Weights of a small transformer language model.
Size: width 640, 15 heads of 64.
Architecture: LayerNorm before each block, learned positions, tied embeddings.
Each number is 500 + 25 x the weight over its row's rms, rounded and kept within 0 to 999. Layers, rows and columns count from 0. Numbers have three digits each. The size before them is the row's rms in percent of the matrix's.

# layer 10 attention value, 960x640, rms 0.0217, rows 537-750, columns 0-63
093:478491549492470521499500500507505456501493506505500466443539465471463522495506465490488558490515487464487514513461507481553490475490537496484479522466518535495501517497488506524511488495532542
096:492537519482542463486515535459452501498490480533517472455507490488521480485516522505546488512505519499543504527510497490492505508469478493555485462505516515450494558490468528503520476531529512
089:493512529485478470494474470455474544523497467482501505494499499523530515517535501481516493526483541524518510490490493488520478481492509508507484474535551479525548481487529521491496452482503485
097:476499536562532477521529502506528490487554463523475535523518471526534511507465512514515525515504504493515492496530466538414466503540526515504500512491494501450496493544458505486481527497526484
090:499511491490519551514526499513456509512516465483464479491489497513482510512500494507501493493524482482453459519508491513465507511520459517454465501477455485540525508469479559498486485508499526
091:477488501471525452505495473514526504478539528449475529479468524501515524508546482489531442496460494520522522534498490497486518492499483493519501462500509477504511452512510475535493463515475472
089:465499513512528496473521510506504508514479522480487471481497555487533451477515512489529483499543473472516498478525510456508464545530477476519525496480497485505510478524454487499482487486519484
089:530477484488499468526508467509499514475481539525505496493500498528523444472535498519505509527459455483499507498478481491486508514473478481475531522500488476461508478518495514514531542537511487
092:507493500495504533475480528512507455451535512528487548511521495497494503507520468518514502490494515530563487476466501500496496492517493518520470509502502562531501474545518531471525556512481478
091:529499507477455507528515490514485514499495465539543494476466501477535470457486484523466509528474398509510531532467502546455492502469505488511487473554485546504470547527473490490488515532461512
085:487463498539534540508517569538513533463501466500483429526532486497536495545490520522565526552515464495533497485500534497507500520495517476495513518533437493511535539498511549501500543518529485
089:475547526517480470480459462508494513468551496504463477503501517510518506478531504482516515478515481517504513523490492455518504530520507474538514485485514485486498481497484483463526524464494495
092:533506469511502518443479475468498475518515498488441467544484488499512541488497529540481469466505503516511517492497465536519490532500491490538492543470508539513497557459494481497503497463490492
087:502527460534491559482503481470519450503489467524529516536482521495537477509493505522529485509525528561455483530498507530408490481516488540496507467502488506523485477533493511485494499501473496
099:540536490507502467501491445526522468494529508481529517549509526494479485493518492510567480500500512524530520504457474548493491522452489491489506470469450534510479484575525506478509505476504466
094:483498481525526504511528430432502499483493503489502483516494489502481524515494554488478490515517445485473484484498502545485495522486496480478507504518529466509505490479442523504485484556447517
085:532489481477525500499489474496503502541458504513539444494521486544493516500517513504517500453492508500498477464516479519485527499500477508465450523543524497540506483463517458474548516479507493
095:481548536500525553474491486544494483501468513522487480497521486460538490495516522458513493507506483539518469460461501521519490486491514482442477479449469484489475486480488513504524469522480481
089:503510459471483493497518542536492508496509516455491441514484493507496542487505509529488494536532499477528541492498497492453495493522536556471491505487511527525485506530491500488532512500474511
089:502531470495466540460453519515484501496498521489520458488526454473455496525520447513519458474491498507478503451509486520482547504511485508526474506527499490480494519491507488515516490482550523
094:525535488509520523490496558538503472549479524508546515527496545494550512482532490461534558519488507534495511520475485541468480492476493493476487509515472519505498494481551498521519445479468511
093:474522470541524526505468512517533491530464473529507479505483466507503489448539507504517523528493495510510485490510542523488504541498512471496509532526509491507521469551532421519447464523487476
099:520493504573495532468542431520488508525484465508520472498507468470501477514482533489468524513507513488475508521505479496511552532540523459498484529548511445553464514508517492501500501502456483
088:519508501459459479467468514445475511540469463495524461454505519516473480494530485496490496492470473559502523492481487494481463535495493479498533464501538488487480501487485475512506527545513474
090:495506527507535507499498490481447466466496477524478527522475494483530504496480492471494524480465518533513522492477502512514507495484516471490529491510494507502522516525508460511540472483564518
095:502501496501481524472466503483449483505524472493504515488474496504509529443540492472518545534566496507483531502529494493499506488506509532472503513540498451482480482555477492516478513473510517
095:537525487505504519474497540503477461494482504482489484506486512509490544453468484497512540515513503498481489543515514429477493518510507518509495484509524510484480474547486524533552509471527474
092:486516485541474512483504522472485491491459523473480505506499495475489465570494518462519518474508449525468541523504499466497522523509542454517541517543483530519472464479505460488470508496490513
095:512493454537487493503493483490502439496459485502508520524478502478540499458477555482515500476477525488528569483469522469522491443478496478492538500454524475495499509483465444503554483540495537
098:473506460535501486543507477474489517514511509577473528479489460554532532531488472519483489468453464534531495476509502490526501527496524476504508504526484465507439536484521508464476528523531503
091:534534492508452479521499489507470489506507502519479509493461501515514515511473502448461513499499486509486484493506466504530512495478478517537529566468491504527498469489497513540497507486507497
090:482516478525477512494493502506516494520490556468536472521451498496455498485455530461515536459514473482503541508508521469495524517531533506465535506473538477464515486451487515493487512478467521
087:506477493517513485528507483506485503525475519517528486515486477469502501494493504503432495510489507527533456524485489487480484545472466512497499516504502496504476520520482533487483469525460526
089:483551520492514449486517486502514503539459498485527485489493473507503495498524506481476524539495484526462514511509504476563514498500488500520509477480458504486496509483513523478447475510510568
090:476490490529516474487473458495483532506471502459485528477509524470489487471515460447484502510524469495469514495496533447478462526543484492470527518537519528511501512489489509473502501468483484
094:494473516513485509481529503508488486474483492539483513499512472482505511466472551505501505465477499484526496484499480472494503499487507530520503490496465502517547484482492472514533526499509523
090:500489488492467482511477527538475533537482484492518480481498492507449525475518482491469522534515511547506499506520507487516517499478464454507487549513493471512459480539540513498491512499491540
093:488511488510473516508504531488450520515477453517494459503501472505528520511489516527543472479492516519536480516539495515525469497503495479480476489513514496491524478550516481524534437548532472
087:457471534504485512492527440491503526537463522486500482490517499452537496486480528509495492529507503490509479518498510528483486482483538501479503454571475494521481479506493510485487498550512502
095:462530488397513535546500493566499512536484551504485507501466447502521502424521537520515488514476534535551493512524529487510543534529491518503460522522512503493513508518478536502481483487475539
094:451504536525482465483487452485532543486493541509481518479464513481476448526482547511544474471530502508505492495486527474534536507516447503534543474501486555485531463528505495455489483518501497
098:451530477528527465499475503505486495481519513470482498542552512505501500474515492496512477512505503461478511496519456469488506478478506528523453483510573521471517501474508514465533513492519494
095:492480467499499474555504508520466472496496556453486463503487540490497517496533521463514476529520488539516535533476518528497495491485517461537492530498512495494482473508493466497522450500485542
088:548511574539493542499519508501477512486528489520469499459509484487459472501465525495491497467529420478481500491507494513502477495506506482499470509503509473495541495469538491497521498522512480
107:535527517522519504501451483505527516510484448496503509566488514487512465516493497555485490498477474531510508508461470453551487472512500476524473491513489555525480566508472509509485533478490517
095:544499525507482495501501460515460476497520520448485504500503512521573586512500492489524544486536502487541485505484486531508520490516545520499500516515542486500529491514474514469452523512486513
096:477443555500504518478506482477522469426470469470507481541454508507462508507485511493468525445490518506482483529495505480485528539497514514536486507489502475509479492495478492471522512499514490
102:524492490510486507520456474504474466528550509533516479476516491491481478508517466473517512489511487513530503472500492528485482547499540464482515510527513511524523527535504455492514490498497558
111:520507561529490526522466530508516512465453492460503491496468504485485497502505489528515468513509524523466477540485515530538514508477478474450522514467508499475489528478481531496491497548532475
098:504479479502508490478533499507528501501474548491485467497496470503494511471479510483511516506538506499458472459514482505495493512484505523508491486475510498460514471463475523517481521492498519
105:487505541500494438507483480479538528536486509544490515510512507462482485460489453536477496511509517468537493449484509457496505475489517480520482525518550468520478489483494533471519496525482513
099:517480546457496429476509462506494484541493498519492486521449462498522509509479488528523479489470516501513503484479490503520487476467520525465498456491513509485515561560522501477544496475550533
108:489523473515511461495503512500537500526484449506502524495490505512516488496491497539531470490487516533483451509511485533507519508455495528550464480531553541524485475506510514502501494458509492
094:460471531495464530479513488463493483461481461485524528529523505467460542485464498506467521491506519468465477467525527494487500541489535507493500481530533555537497526471491518488480479476504493
097:509512517481548464507467510537482516525530468493517513491441507469523498474502488498534525518513546457483489502501478446493512496486492523512481529452531476526512490548512510515517512464513483
101:455478530519488538503510482524510510469513499507478529520569459505503452477511514536507528494488495473465500463541512492492511475496506506499579546534505548523485458538531522526497475466485452
097:493513523507505509462486510502451469478489480521520482516512480472526517485481512495484543514524504514526482465534455496539484505494484497498454470511516501505526486487509532522506487526483540
096:498504483511519498484515473508478494486536469482498519545476483549503485514507481509517502542494514500488466501526530489545494490518490490511506499483433473520505496478466466556504518506550494
104:464489479503511452522509519482520503479509562479468564480493451486484502493483506492551454467503509513535502489520485468512533497541505551561514486493506499500526506510502522553491467523513457
098:490469485457521475537496485507475507497507495500540552516515496508525488469500546513505539484525494522518499533455494526454506540485534506512517543499542468531520449477517528499489492472544487
101:496528497490501492478509520490470472495479506520509493484524486497528540504513488493523513502499546513513484443534535488524516470482474537519509467547492481489529485499523532492479443492456509
100:494489488563507523539498520473504489475504453538438472512499505577488506535501499522529476486519515495514521508497488514484464525501481490496516466470516486497480523518491494531520465547417495
106:538541515509492500501531483472490516489507502481512552492529533494470524499511527495485481537482461557525557484516496467466527453528506469527540496451476457519500524529538458532508498499533530
098:499479515527526472505492542457524504460522486498491455513476529529529476467503494531526480487498511515517489523494513499470524494491527489524540502455535512505533570518448522533454483504487489
104:533489479519490453504473499483519509505517490498509499541501530455474551480510482509508496497487493471492527520514520554483480478505495522468474502568518497514542511495470525471486510492467519
097:490507458458514503518487543508512510537484516489491472504463502513476484533488535503530474527471541480491484534495505526519459508477482495499521482531486443458491503520524522463551484540499476
101:529473564489500554474522484500530477491533520472481485486497486461472528513493530498462534453516499509451496534514499463464503516465499468490484547438515496482525492510515522512526501468527515
095:516489505526513545461486472493522507516484523461549493548501523505511506467501480523500503495471499504509510496467498533464512531526489519471543529493499472484488530495487458513541497479499482
100:547472471485535482527460511524503489480483517517478429517478511500502476519515461542484489482492499465521490510509495494516473525536533497481519486464537535523504486485498521478505481458505497
094:523512500514476506543501503524482501532496502511518458519542493532501510493507505487494480451517445496501479485524513478505464504540545512495510500473473518510494534532463463481481510485474444
105:481496483463503465492530509532535486494518525512440473582481489483492467534485531527455478431457519490486493515460504460531473458511498495500510513453473494505485517540513508530522538503532508
097:474505460499508458522481520443540501480493453527492500492517569513507490506565522499518461488466535517466517496480502526529457503481493499488478490514528516526482504499532536490480491488522500
099:476507496463521487514532473524517529523557476508498523476517484492487522502491496493499501560499471513500521513503524471469482481449511470501473525518521539514501531509522513496490531494498506
100:516524516508505497501508495473480470464473536464472522518421535524493471521521510418495498502548486519539521521494506491473523503479467541486489492524501492457509471518488528481496465552482503
099:510518490488471531488469504472503522520463496499478472487511479480497557470487534498525531511503540502482535526470501509510494575502507516504508461560512450501499499528540516500506485476496500
093:541541508452533522510489553488464493522502507459465506461508516534537498520495514530550512518520537521485505477547482491482480534490511493489543507478478480480553463525483488540539506507456507
098:534498510470494532540530490506481522533518492525535489463453506483520503505509513475478508481440496493518483547509510479470483513542477510503493494508495482524508520510461523495473507485554486
095:480481538445448421470482486530490470510513470487533529483497485472484460481486516493485478518514492485464536493526533532482501519496507483514522475550511512538517521490492539516514510511548496
096:495529471519517497513529512491511473504487522481569521460512448486441518517511517473539491504524479520521530509462506518509537476485485484500513514513475493501543537460514504541478494504535501
098:508480542476521512521483458476514514473512478497524477516508466467461497516566508510465477530485459473532536533476501515518517487492510469472458490528533495530475526468490533533540502555522515
101:507517489475496527465491514483468494502465471474502484503497509475537533517522523493486528475499487475486481487485468435480548496491495517508478454545519533499518508526486519501515463470504517
098:500508470480522455513472521487468518503503536496484486476495494505566499493486528476483529517560473501531514498511531486492500524509507484510477491523458480485537498485508484498530535515476460
100:524522526484488481513485521503492478517506473494493507512480495527523522535497465473480484515490471498499510508509449507458511502479485500528465467519480506511477483507506473482495475462507550
101:472506511468449476498518511504536444527466479462499524491499546524495528455548541495537509498515478480504533484517507513504484483507482504458475470525507478492504454467531489466510473498446519
097:485482481500509481476498500529499506459496493524481493453462476538533504519507521480510451513471504507479466530476543529506509515476528510494504491493481542480488471443467475465506508525474442
094:524494511559480520474535489483499504453516520485487467494515498499491536512482489504451535482454464493505503556498509490436495550480472510489466503495493476518492530500497476513498496498517478
095:517430516508498510535542515472515506522482515443520480524443514495476493466507510507509502488461513428479506514528500497467525565495491482510511540491534484467513525525501534528502504510509456
094:525486559513487503445503483466476513503513507490479495471508486485516525502513472498498559484513511500508505488501550473498557473498528502504449453486492515535436538471549496485492506498443499
097:480490498441542452448501486515490473530472523489466504524493538464542501482491497517512489516504513473528507482534472476497541526499502495469513491531482525504548499489476508471496494503508496
093:516499541512486524529515442535503502524509524480476493501542486492526493514472491529484502497474476468560461505491445492518529458488498526476489511534449495508487516478489457505538523517487494
095:496488510507541465510500509461533514507503479485514437518507465490501483468531511484489515494461490515483482501490483542515482489486476514465530512520532496494499474510496473513498483545516486
101:498477473515481502493527511478494489488503484492464510484522493489509524502481521498504540509488502487502506474541519496480480538474484473497512486475515449493536489494499500511513518501502522
101:541527481485508520535466484505485504467506521470524507473537496496541494516505511520483509528512445483511515511502493475476479475518491442498481522510504488499522493482464483505513518471514472
100:480480464502490503485507504481453488494509468490500508522507514560526534545495533540521477539492489498477485479524487512514489484509537517509471500512458489499468474443497493507509519489474502
098:552496516478483495492504493506537517472497468534538480518478493542537500498517474532515456499474493470444484496492518485496493509439539477482481473503505466539459517517532467468548500496519542
104:518516538492531531524529499501452509470548481453477511512499506519542531522490519478467498500505470543540524540495472548459462488477476487539484473513430520543495518465481481479516468483518487
095:535502488448502509447508485466504479477520494478494532464469511512505513494464501508483532513535478477477493486497484508485533521518465483503453444542534450488480465562524510530467486491495468
099:520533498493486499520458527509525446506519484472563480490487457481535509482465515507476534514475519521520532492522512513492472558500491478482463475536457486518488478522501476508476477475473457
094:495470546555482462506500480489551458495488490449520505487496472458503477482531481489504483486514535479512477527523451560472508507497492504537517464483493511537489533495517527495507527471456503
101:489482490520473464499507510506578502513476505524503515519474478489478476536468498505468459499478454469494521500502498472469450503512477512512489491488522513478474496554536580521517520519507489
093:499525526502515486524466539491468511503478520508507460485496514490512505503461504542485476487513503523546505482470529458529458496489539515510438463531495521494489538494447509534490496512439468
113:513540504469497545530540485504500488488520499532478482490479471533501507513491503444481478479533546439497528496490524525511487495489499502500526503490512470500474443429492423498470485509472517
098:549483510468482455503435515501496483535497476511481513472508558520467511496538497438549481511500479514510516504544516530520511541538494496501494538464471498491499505537537522486480485491488452
166:486506504480487478496493508469479544469503541554489519535510496523473523447517482497487515485498482503537511504476501462497502494483508503492463495504555505511527529476493496506469538501498525
175:520521476515533499501441478462487456521505480505473577469519522531506545525502522564496521490503518520535467448522449470495491520498528507498523476487439482486508492541465512485462503480552534
165:508500515491462523471497482512479488490535464550518474474536419474495515529411472497523489505532424485519442494479522532509489523497476512497540457492496531464479499485514477486499512533522497
164:544523483558482525502500452485516514514489492537486477524523537487518464498475511458559495489530494473533519518516498545455503492522468513476528520535478521515483518538445462481510470485500490
172:487493502481519504503529501485445483510516505531451480477463505525522492464521536490478466453458505482516481520468511484492448497532524472493514476462467512502460526488500497469455506435526498
167:493486499509510498517472530529489516550481497506484514490515515501491516516468511497471530516451468562464518511547493475514504520537517547570477476482504515488533513510504522462486503455505477
166:480489467483539519485528498504425529468487483509531515492483458477500495524466535491489478516502481503481479546520486497461470501480500483473502491468491479476503477544495505478515484485483505
171:506468496506545519512508486518481456514561515467481484500505462482499521484501499514506530529529469485526507475507498478496461512481477469474514524470528507488480541476509511516494497478464486
173:491475493511490556529499527492524487476527515510535516487499452512446462536522479536545489509528532488513521533518523446508490535500499515549517512518526481486472520516467485527485507485533581
166:522494485491514490491477509537522497522517516472508497459484535506480508514517502499522489544496480493496468511526529458438510500488488491519530490518468552491508482531495493471451500494499433
170:485572481489542479503513488512524509497490494512504479526510508471495463505551461486506496502534506539498460511490553521465497483506496482454529482486501510486477468518513508510502480552500476
168:491509510511467468455516494501531480468513465470506507505483506472492511476471534524507534520497500532473465453501495516499550492471506496521550523563468526486537496479514477531506522513445506
165:504468498486498486488465525488503483461472510459481435501477510497479461527518527538507539528464516490518498496511473484527519468467483498500513482572524505514478486481516506536552508520485498
168:500521508498522484491450450512520494461462511499490471550506510476508542493510472529509487488498460485493479474491501493504485528519525493443514507485545518528538517522453470454468542489492496
166:489523473487478528488483483536523504470520490467462479526517489482521497515480500523502531516546505496519493517560480528493480515536524522520479481507483507478535476463458498524492477496468486
166:489499484479553511549515510483516510483437531466493486534538519512521517492525513502509487510457518497498506511538487512504473517505537474469511516533494498489511503510544542552507480482502506
178:516492467473505472474471450462533507517517532534516499521500484541516522488451510542488516509476560457463509449515498458565509527505543502507511475555471492492474488516541485529467534547514476
169:479468543504493512489471480520478487534492494518478506544488491478490519499460450532503543515510505531459469504466512480500484499500454481491530507474462515498488520534507484521515509484516507
170:523490463498507491523474479455507545513552511527487485520540529479552467519487518497485524510479478465496469474511473443509513506536464547527543477511533515514500510508482479498517510504551505
169:524518471492526500529488482520502496521523501485515562528499522462525471470540487507520523551490487490452566529517508522476479518485503534528482467522522482472513524502494481471531517498549506
171:547547493487532483484502508465507505523503505502454514541491492489504535500493505509529513499528482510472514495503537456483526455531450516467491506505532457486502432555487527534461521521517543
173:531482494513507517457449521528495483483511516501497487505426527526530484477478496554530513524495532515512516498470502536476521523504510502495496513498523517505511454502533507514474521469460499
171:507494492497495480513483521518491514467496541523533482508519516447531559490554510510487548453510510450509509520498530501504529519498536516517509539452522531531473475509476493478520484486504494
169:485481485488482494494500509512510505543477470517478495498495505533487486506485503478482489486469463429507509453475500493505509474488465485486463544462509506490497516495495540510504515502498529
164:509513461535525475479512463524488488482519479499529504509522511478506453515507490495486490529499447516535491507464559489499492514468454484472492499511478495528555524473502488511505502537503515
167:519476439474479494519499551542520489489509501531514494540484565533474512501531454537474498479508487511525513537508480498463494517548488519487541468470515490451504517505494510528512452479520484
167:506490543497517510512508491437456481504500495503506510518450542568506528533514522464529458494492508526510498502510518488494522493497515476477503528487504486496485490481541454470525488488462520
172:503497500524519487467517497501500547465480490511463475511485518484515472469498497468518484478509539506490490512475496454475487520476493502502512529520529495476515494465488501479488499468522511
169:518506473520504483464506507536489504483509528585497507486535502460536480473496505481517529480521508467510526486465493520430492487477482510530514487487484464485495505484555458521452518478493507
167:525495529497501501524485456468488462496540466521494496492521495486471490464503510490484494528509533516522532502549461515464505573563504503514501446489496481518486492510498515484471501514524518
167:445486524472540493496497470532517491535499450503470504502511494462515478539483499499482530506550516500504466481510462557510482480534513478507507496553497513486494509470494533514502458474526520
170:516499495501551445516488530466498481522512480476522522523467435490524526440488459462494519452474476496503515472533489492493493526524492481463480516524529513503504513493509530499492541529505509
170:471530469492455509529521495491510474520525506494533498488493510501500468504441461473488499484514550473515478526548526544471480487477550464515542482525483477527568506448499509490441511477510497
162:447525530458529477502523528544513532516495503523502503502499474488520469549512516515530506509522537522488502485553491472513520476487517506479493459501498498576500477501492530565498466476501512
167:489514496513476498494470522515532490444534518515496534487526494528505499460469506480526530475491500461493512469502497493493472477500458486489467502519511460498499444498526493494494500451515499
173:489513466474528511537475477503498476493512462505450539503469561521486494502498545517494510479487504465507566473508542554484551506501534511549524478483485451492523505526479477454537513451473463
167:475516504508494454503491509501503537479548524495524506534474459495476520506496560523516524477517510519514526508558494493457481500488484491533496519504555496520497521560469517509487484475499544
171:550515473521554495446495469524501489487520517477502491537503476513537490494485520489519550487537540485532505501499537485497471461519514496510510495501496494499510543527510519538466536511484500
168:490475486513510484534468489491442525502493484506529482474475496500513478479488531453513492495529468465497508516504504505487519476500496473470529502504501498478520546478443503474499506513513488
169:460475460463474475538445565505539540472541512518530517467532498486532523490538498431486511504503485480508501502476509527510548508472502468514488502476527519514477505529490459536508510480551476
156:496530480498476524540504485548522501550481493465479509480506486426486501503515514472535479485527501460481479489473489481466479515514509529513477487550555449478492475521507490500523500495497491
163:522476479472506522509466454521533481481507492527501513535542501483520474453512530520507497525500501508506503509461542501479535501498501503512464474537471480518498527502490516482460495515534531
165:495493507475526505462523483511472514477505493489526481452498507495491498485489486514453496554491466477524488463488434477481475487471458496484480493494469508550496471526492472504508497486496511
163:508506499527498536526514521532502512490478500508499550494521551416514545518538539522513467492486509513456458524522504509512516557525514484499466512518466489488513513485478484488520516488518506
176:475487526488481524523502508517477491509541495540507532504489508517475493512500507509516465528516521531508495487551489506531466496509515484515521536500443487531496506488514523520548492485530523
171:490514522497534489488525545475508519500463512457487460488480488456493516461514560513510502468481510518491519527472502477490496501503509526503528503537475510542511515511483480482475517498477507
172:515489485530478474482518528508462494482520478460480505508474456503495476502467492513464519491499454486486504537503482519509478515510511471462514495502506478510484470515473475537509520495527401
171:481474476476496517503492526487485531518497515472480460506525478500507549431549510513482511509522549512468521488487481488515498518514545516505450490520499505495496480501498486462473536463511556
177:465516493461501527524497513479485485460471524501472487476541492488494479537464456492462502511503478511518530498509541472493519494474521500482484527517453520481501532484505515519484526488503505
168:531487481528498501485506514462532499495510460527497488467517526528527482534509514522491480523500491485506501519517507472502529497489546526508499547511494477477492441509507469558535485503531533
168:505528479518441529487598520496475514532494521482486510489477506445492494554466497477522516495479487504492512508456486479449467488537488491497465528506500474532479507458511553459512508512541485
168:522496505481496492513492477445562513449512480448555536461533498498480479490473480536510491522493462458459485529552491512485475446492523502513502497486532538477449524502468538517481520479456489
157:507500498493507497519501491511502535512511475518488462479477537480477480464507527495452496508512473520476468502495532540524471538531514486562472493494524490480495506506516497486496489477496481
173:503512511489491519528473520518508511547444489545483454458512529476513520522529473451478523492466512515495480524489481523566521498490417469488472533498517507515520494445510469483489514468469480
172:481479454480519471540444492496482472497517525515476480490520500526487502539501503492570503496497472473466537534479499519504495465535499476520505472550478510485499478463510506472542482533468481
169:482477488554487480509471507475480536502477540482554515520460490430517468488512522513522507520507515495558510516510469530493489515537524489519508511499489466520507515504515520535484537499474485
165:502498468508473523478474552463531546513493472513515493492498443477485530470469522482515525506489486520575505497474483480455514479509533457446531470494517504535511513528497468524495507498544467
172:471510474471511512517485539522498482485482528522499479518516510544501509496513504532458509500489527500520473499488497498472498541490497510508440536474506510482506482482497557491540515508432480
171:473465512537524476482511520511492497534485490493509547445515503484497500526466515464479498484489523468465448521461533532510509531509497513473529491519536522511519524486496562527520499493493511
168:518487542533486505478500526485532476480513473484522458518496537497511474527511509476455510472495517498504501533483495528496479482467454500489456515513504498476490461519474487519533522489477515
174:488542510543496532482482493485489496457489451512497498533553472523434502528527475475522514465529475521527512518485505508534508538494518475442510516502539523531504526520515536507449492510500520
169:533505529533480512521523497513484474515485515483518515565492480509502465548447546466506478515505481541510541502506487521532495515463523529464508480476503484497472518489460496486489480527491495
167:490496559526468532501516493460498499540509488486496468535537489466537502475527490483525470502528457507509519486495497491512502515508485532507510480545457489498476516475489456507519499476473500
165:519493543484465503547511503452494482470504506507484522461534520487510515511550471510515505478481514529518465510480528513531493477501491513467493510516499480462513477465474459510511479573514512
083:471531523555549451476463507533487505464527493480547462462521479513519488505461464481476476518517515544532497477546505501505480510497504500554496496494546520460491497513439475507507476474514535
084:484502505535489565518517529463509478496496477534509483493459496488492509494471481466490451519507492480535511520520490503539530491492511469483472481463481515532530516515519535482523489487476506
074:455494452498515549481512488534479475473502530539514503517524507512489498569496509530519498544496487529548438502528485493496539526509478537505531550481525522540490486465498475497484486494490538
079:489528487519520493432520488530498484505512480534509476496491527517514545529490517477473498525440521469537499482476506500490484469508541496462511501497494511478504499522478550502510511523526480
079:519508467482506520485452526466496480479518474566509538500515501462518489483489518506483474514517513499506446487467495475491498480521475476478499505525531523485510533528540529502529490496543431
082:515503501459474485516488491474539525506508536511557521454481525507513523549481461493485522526512461518448471498474546521514478489501500491494546498494500486454535519541524463525488528555533488
081:476523473478469521489495542504492500461480499518469511523501516468514531482519494491500531496482485500506479524538534477501489490456492529536496498503464524533522504547501495502502456497475486
082:456490490520473504474513510532500516472478497524491562503528538462463527509508546496503510508502492477447533523509495494448535482519511544506485525497528484465483474462488523471489462514510495
080:479481483494541494500529496535477527498530481496505576529481513477500487498473508478469479481497530511530515455496531518524481486472517489520521472500516512467542493533489491488463466501474548
083:520489508497503489511493497536508498470507503504492516552506470521470555511511500534523466516493503501499519467530488494533463523528549486490519503490573543436447487459498473517511509509498477
083:491471504492479495473486552446498508513490480509505523496470519499503469498508518511509450447459482472468459505546460461511541541513488507506471506553517501514491469493480505530518506485530524
079:522535514505518520496503509511518485501477484515499487540458497472474534536529534528485505511520519525509541515506471514493500507539481505523508482452502520501550482479436468519471475499443467
078:542475496513526497462472533499511468493482495461519532493495517558516536512485536530514438535531519509502489512504455494488492477506543485520508482456516468520536512549514519523542494522431486
077:536498479472487520518495478451503522507499487516503475448511564463502557535490491484528499462495489476509488519553492511517548474449472482529464487500484487514505544484483504513484494523487512
083:472493513495494425563539499456480499502492492504491465465472524532497485500513499473474494505513484498522512545511497450470554493522531448484472551486540492523441472507494548493521519479499497
077:495515495518507499552541445485462484478531521487514501527505482532492469525462520465448499470479512461504482529490545496497534451504506472512470517523500505484463500505488477491515516498524473
086:495493476499499557492512522481463500515485504520455513500521492492531425508444481522511503499491499517535495487488510497553501482473504540475525487478509469500493539450489529535489503499580509
080:513500503515487533480501472510524445497483474493497497483485483459549513490531517508486511476513536472495489484509500452512477529464515518517479486514497492496518512507483483517503488511533509
081:522515490470484496523549456471490471528489471480477515481464529495494467467495536474507470497522476446506527487486512484549472501504500544503504491447486514502503464514536475497502512467508553
079:486477547493490476524499481567529472495541514504487439508496551477514525478498560511536511508534506500465455497485491531507462451483506526520464495471484508463518457485471498454502484512474490
080:514491520492546526562457491536477468475490509486456485475507508482486520481484511461526558500522515456470536482515481460526485492485504540507505499525481529505501477506523486485480496520564531
082:489490453498502542488454442507511519496500516510525490535543486492497476518513514522494476509499494510488536498533526523535525519515498490496470443507539463506466494463514471541527503496498524
077:493492529532491486540482501488535497452489497483500541501503487501487511501506441541533493503515510513522522555497512494472534526486511481519540536481514538527485492487467480513471502512530522
081:553488520490507541479481471547442509502533525488514508495501508477491488491500524537476545515494506533499505521493485510431438484464484514452450479500517494493517523451478476532503496511502497
090:494517504436509510494472472512512510547539501488511507510503502478487484489524463490541491529477518487452516462502496536477559511498513489519529528498477561487511486483527469522485515472511473
086:515487497462521494579475561501503536518469533477444491470508486505500517495465516533515554498505457489530511532491509525535540491515490495476492503513485468446535464498506487517474529468487508
080:531497485499507505514478486460504516494541509506518506479523516496507472494500519479503522468519502553506515490519485512539477478521487513490489512489501474492511520503493488495560503535468459
077:486492524490498491501466512496529531501426493503484461461482482518512514510522479530522511484470501501465448486473497504511537448506497502538502517486539478489525504522498525536498485561498552
081:540487533518537525554441462451507503503519499523490528499478521497499486508491525548482503531461534481506481483545495529483507560485497490507500489497482479474434473511545482480479473529497485
081:508490505489521484511470520497509463567462546485469528496550547494521547498466516512486555572499491520542547500511492482496506541501527480504505523541501499482450528500478522500537476553496497
082:458535493511519455468492498481495482489512486520490459483508506537549481471491419524449438476494495525519474534455478493497523435489506489557491485518534500536542525506511506471538478475488514
083:506448515533511541501451491503462534463489507468463516555496505473506513489485559523535507502518518477495517509451505581501498515503520489530536538469459506558520524482517469475528505477480548
078:470494481505536528512477500481509457500452525469477508478521514557539481510468529465484485480512512474552499516482470506525475565501554511492555493499531519534488489515464504521471541545488484
088:480495492485522516511527468520516505467511493539452530535498571516494526449489505503528464487506506515447490508541497527498492479474491469510537527473506501477474509562490518496515492482491483
079:508484494493471502496487505513497508460488522527493479498502493499426459494481490459523505520509508521500545518513479489544537474493476479528479530498509496486470492516477509508523529496506474
081:490532547487525527532519489511465500474509487515464496511491503506520471501498545484511531495485493478521486478494486526519503482462517511544475504496502524510503463466529546467488509491486533
084:513524525505495432503478451530496516501509492545473503535500494513542537460521495525468538497490524447455506488505505479503509504480512483495493512515478532469471489524499503494507471452487512
079:514497510500526493508473439532481531536517505469465531473458511496511502508510469526486486543500477502500549521453509505487490523492524517493484496508511533524479470509509484507513505513549480
080:513525512493486502496535474503488499482523479495480483537527484504493525512528514489518452520510516523477539486532530468489502454518518495451457473521455468505528504553489526501472511459538488
083:497503509471507484516514495505499487511502496493498498444460480508500487539532557468491513468527514460524469484504479526522519481498476514493510489467523515537533500515465489524491463485494567
079:464501508492495460526467486446516495472480516530481523463511469504509556485477505524547511506535466504555510510503471533527484495468479468490491491500507465512486500497502458542546511508469517
081:542504462544440493480501538494452479472518492538475495483475520523507509522482488505485530470508534464479453525489558479497509522496460520512493529516489516476454472511510442504493518527485496
076:498478496493475473497530509487486470481505450488501493514484500504498493524435501541478480529492457478542492542509539483512523527468491532435460490510529502512487534501514535507508471472477487
081:494492474497464465544511546477508505473466505490485518416492499486473499454521480449483477471486506486460500479483510521505552486449489467511523468447487475462522501518505488450494516474475461
077:489495562540496489517483500480535496481492453505506481520464538506476502488462494512509529535535522488495450532546516468531524519547477498424430479471447506510522482489490460567492474501505508
086:463458492501525546475525520470473451486467519514510488474506508529477524495464518493453493500538477461522529497502501538553529494501495513487495497516528475501503489471483500499526483535524497
078:521498496512503497470481536555514533507464492491528464501515522495507550521496545478501481487483505485517528554490504495471496509488521551495491569545512530519522522534467502533529480480458494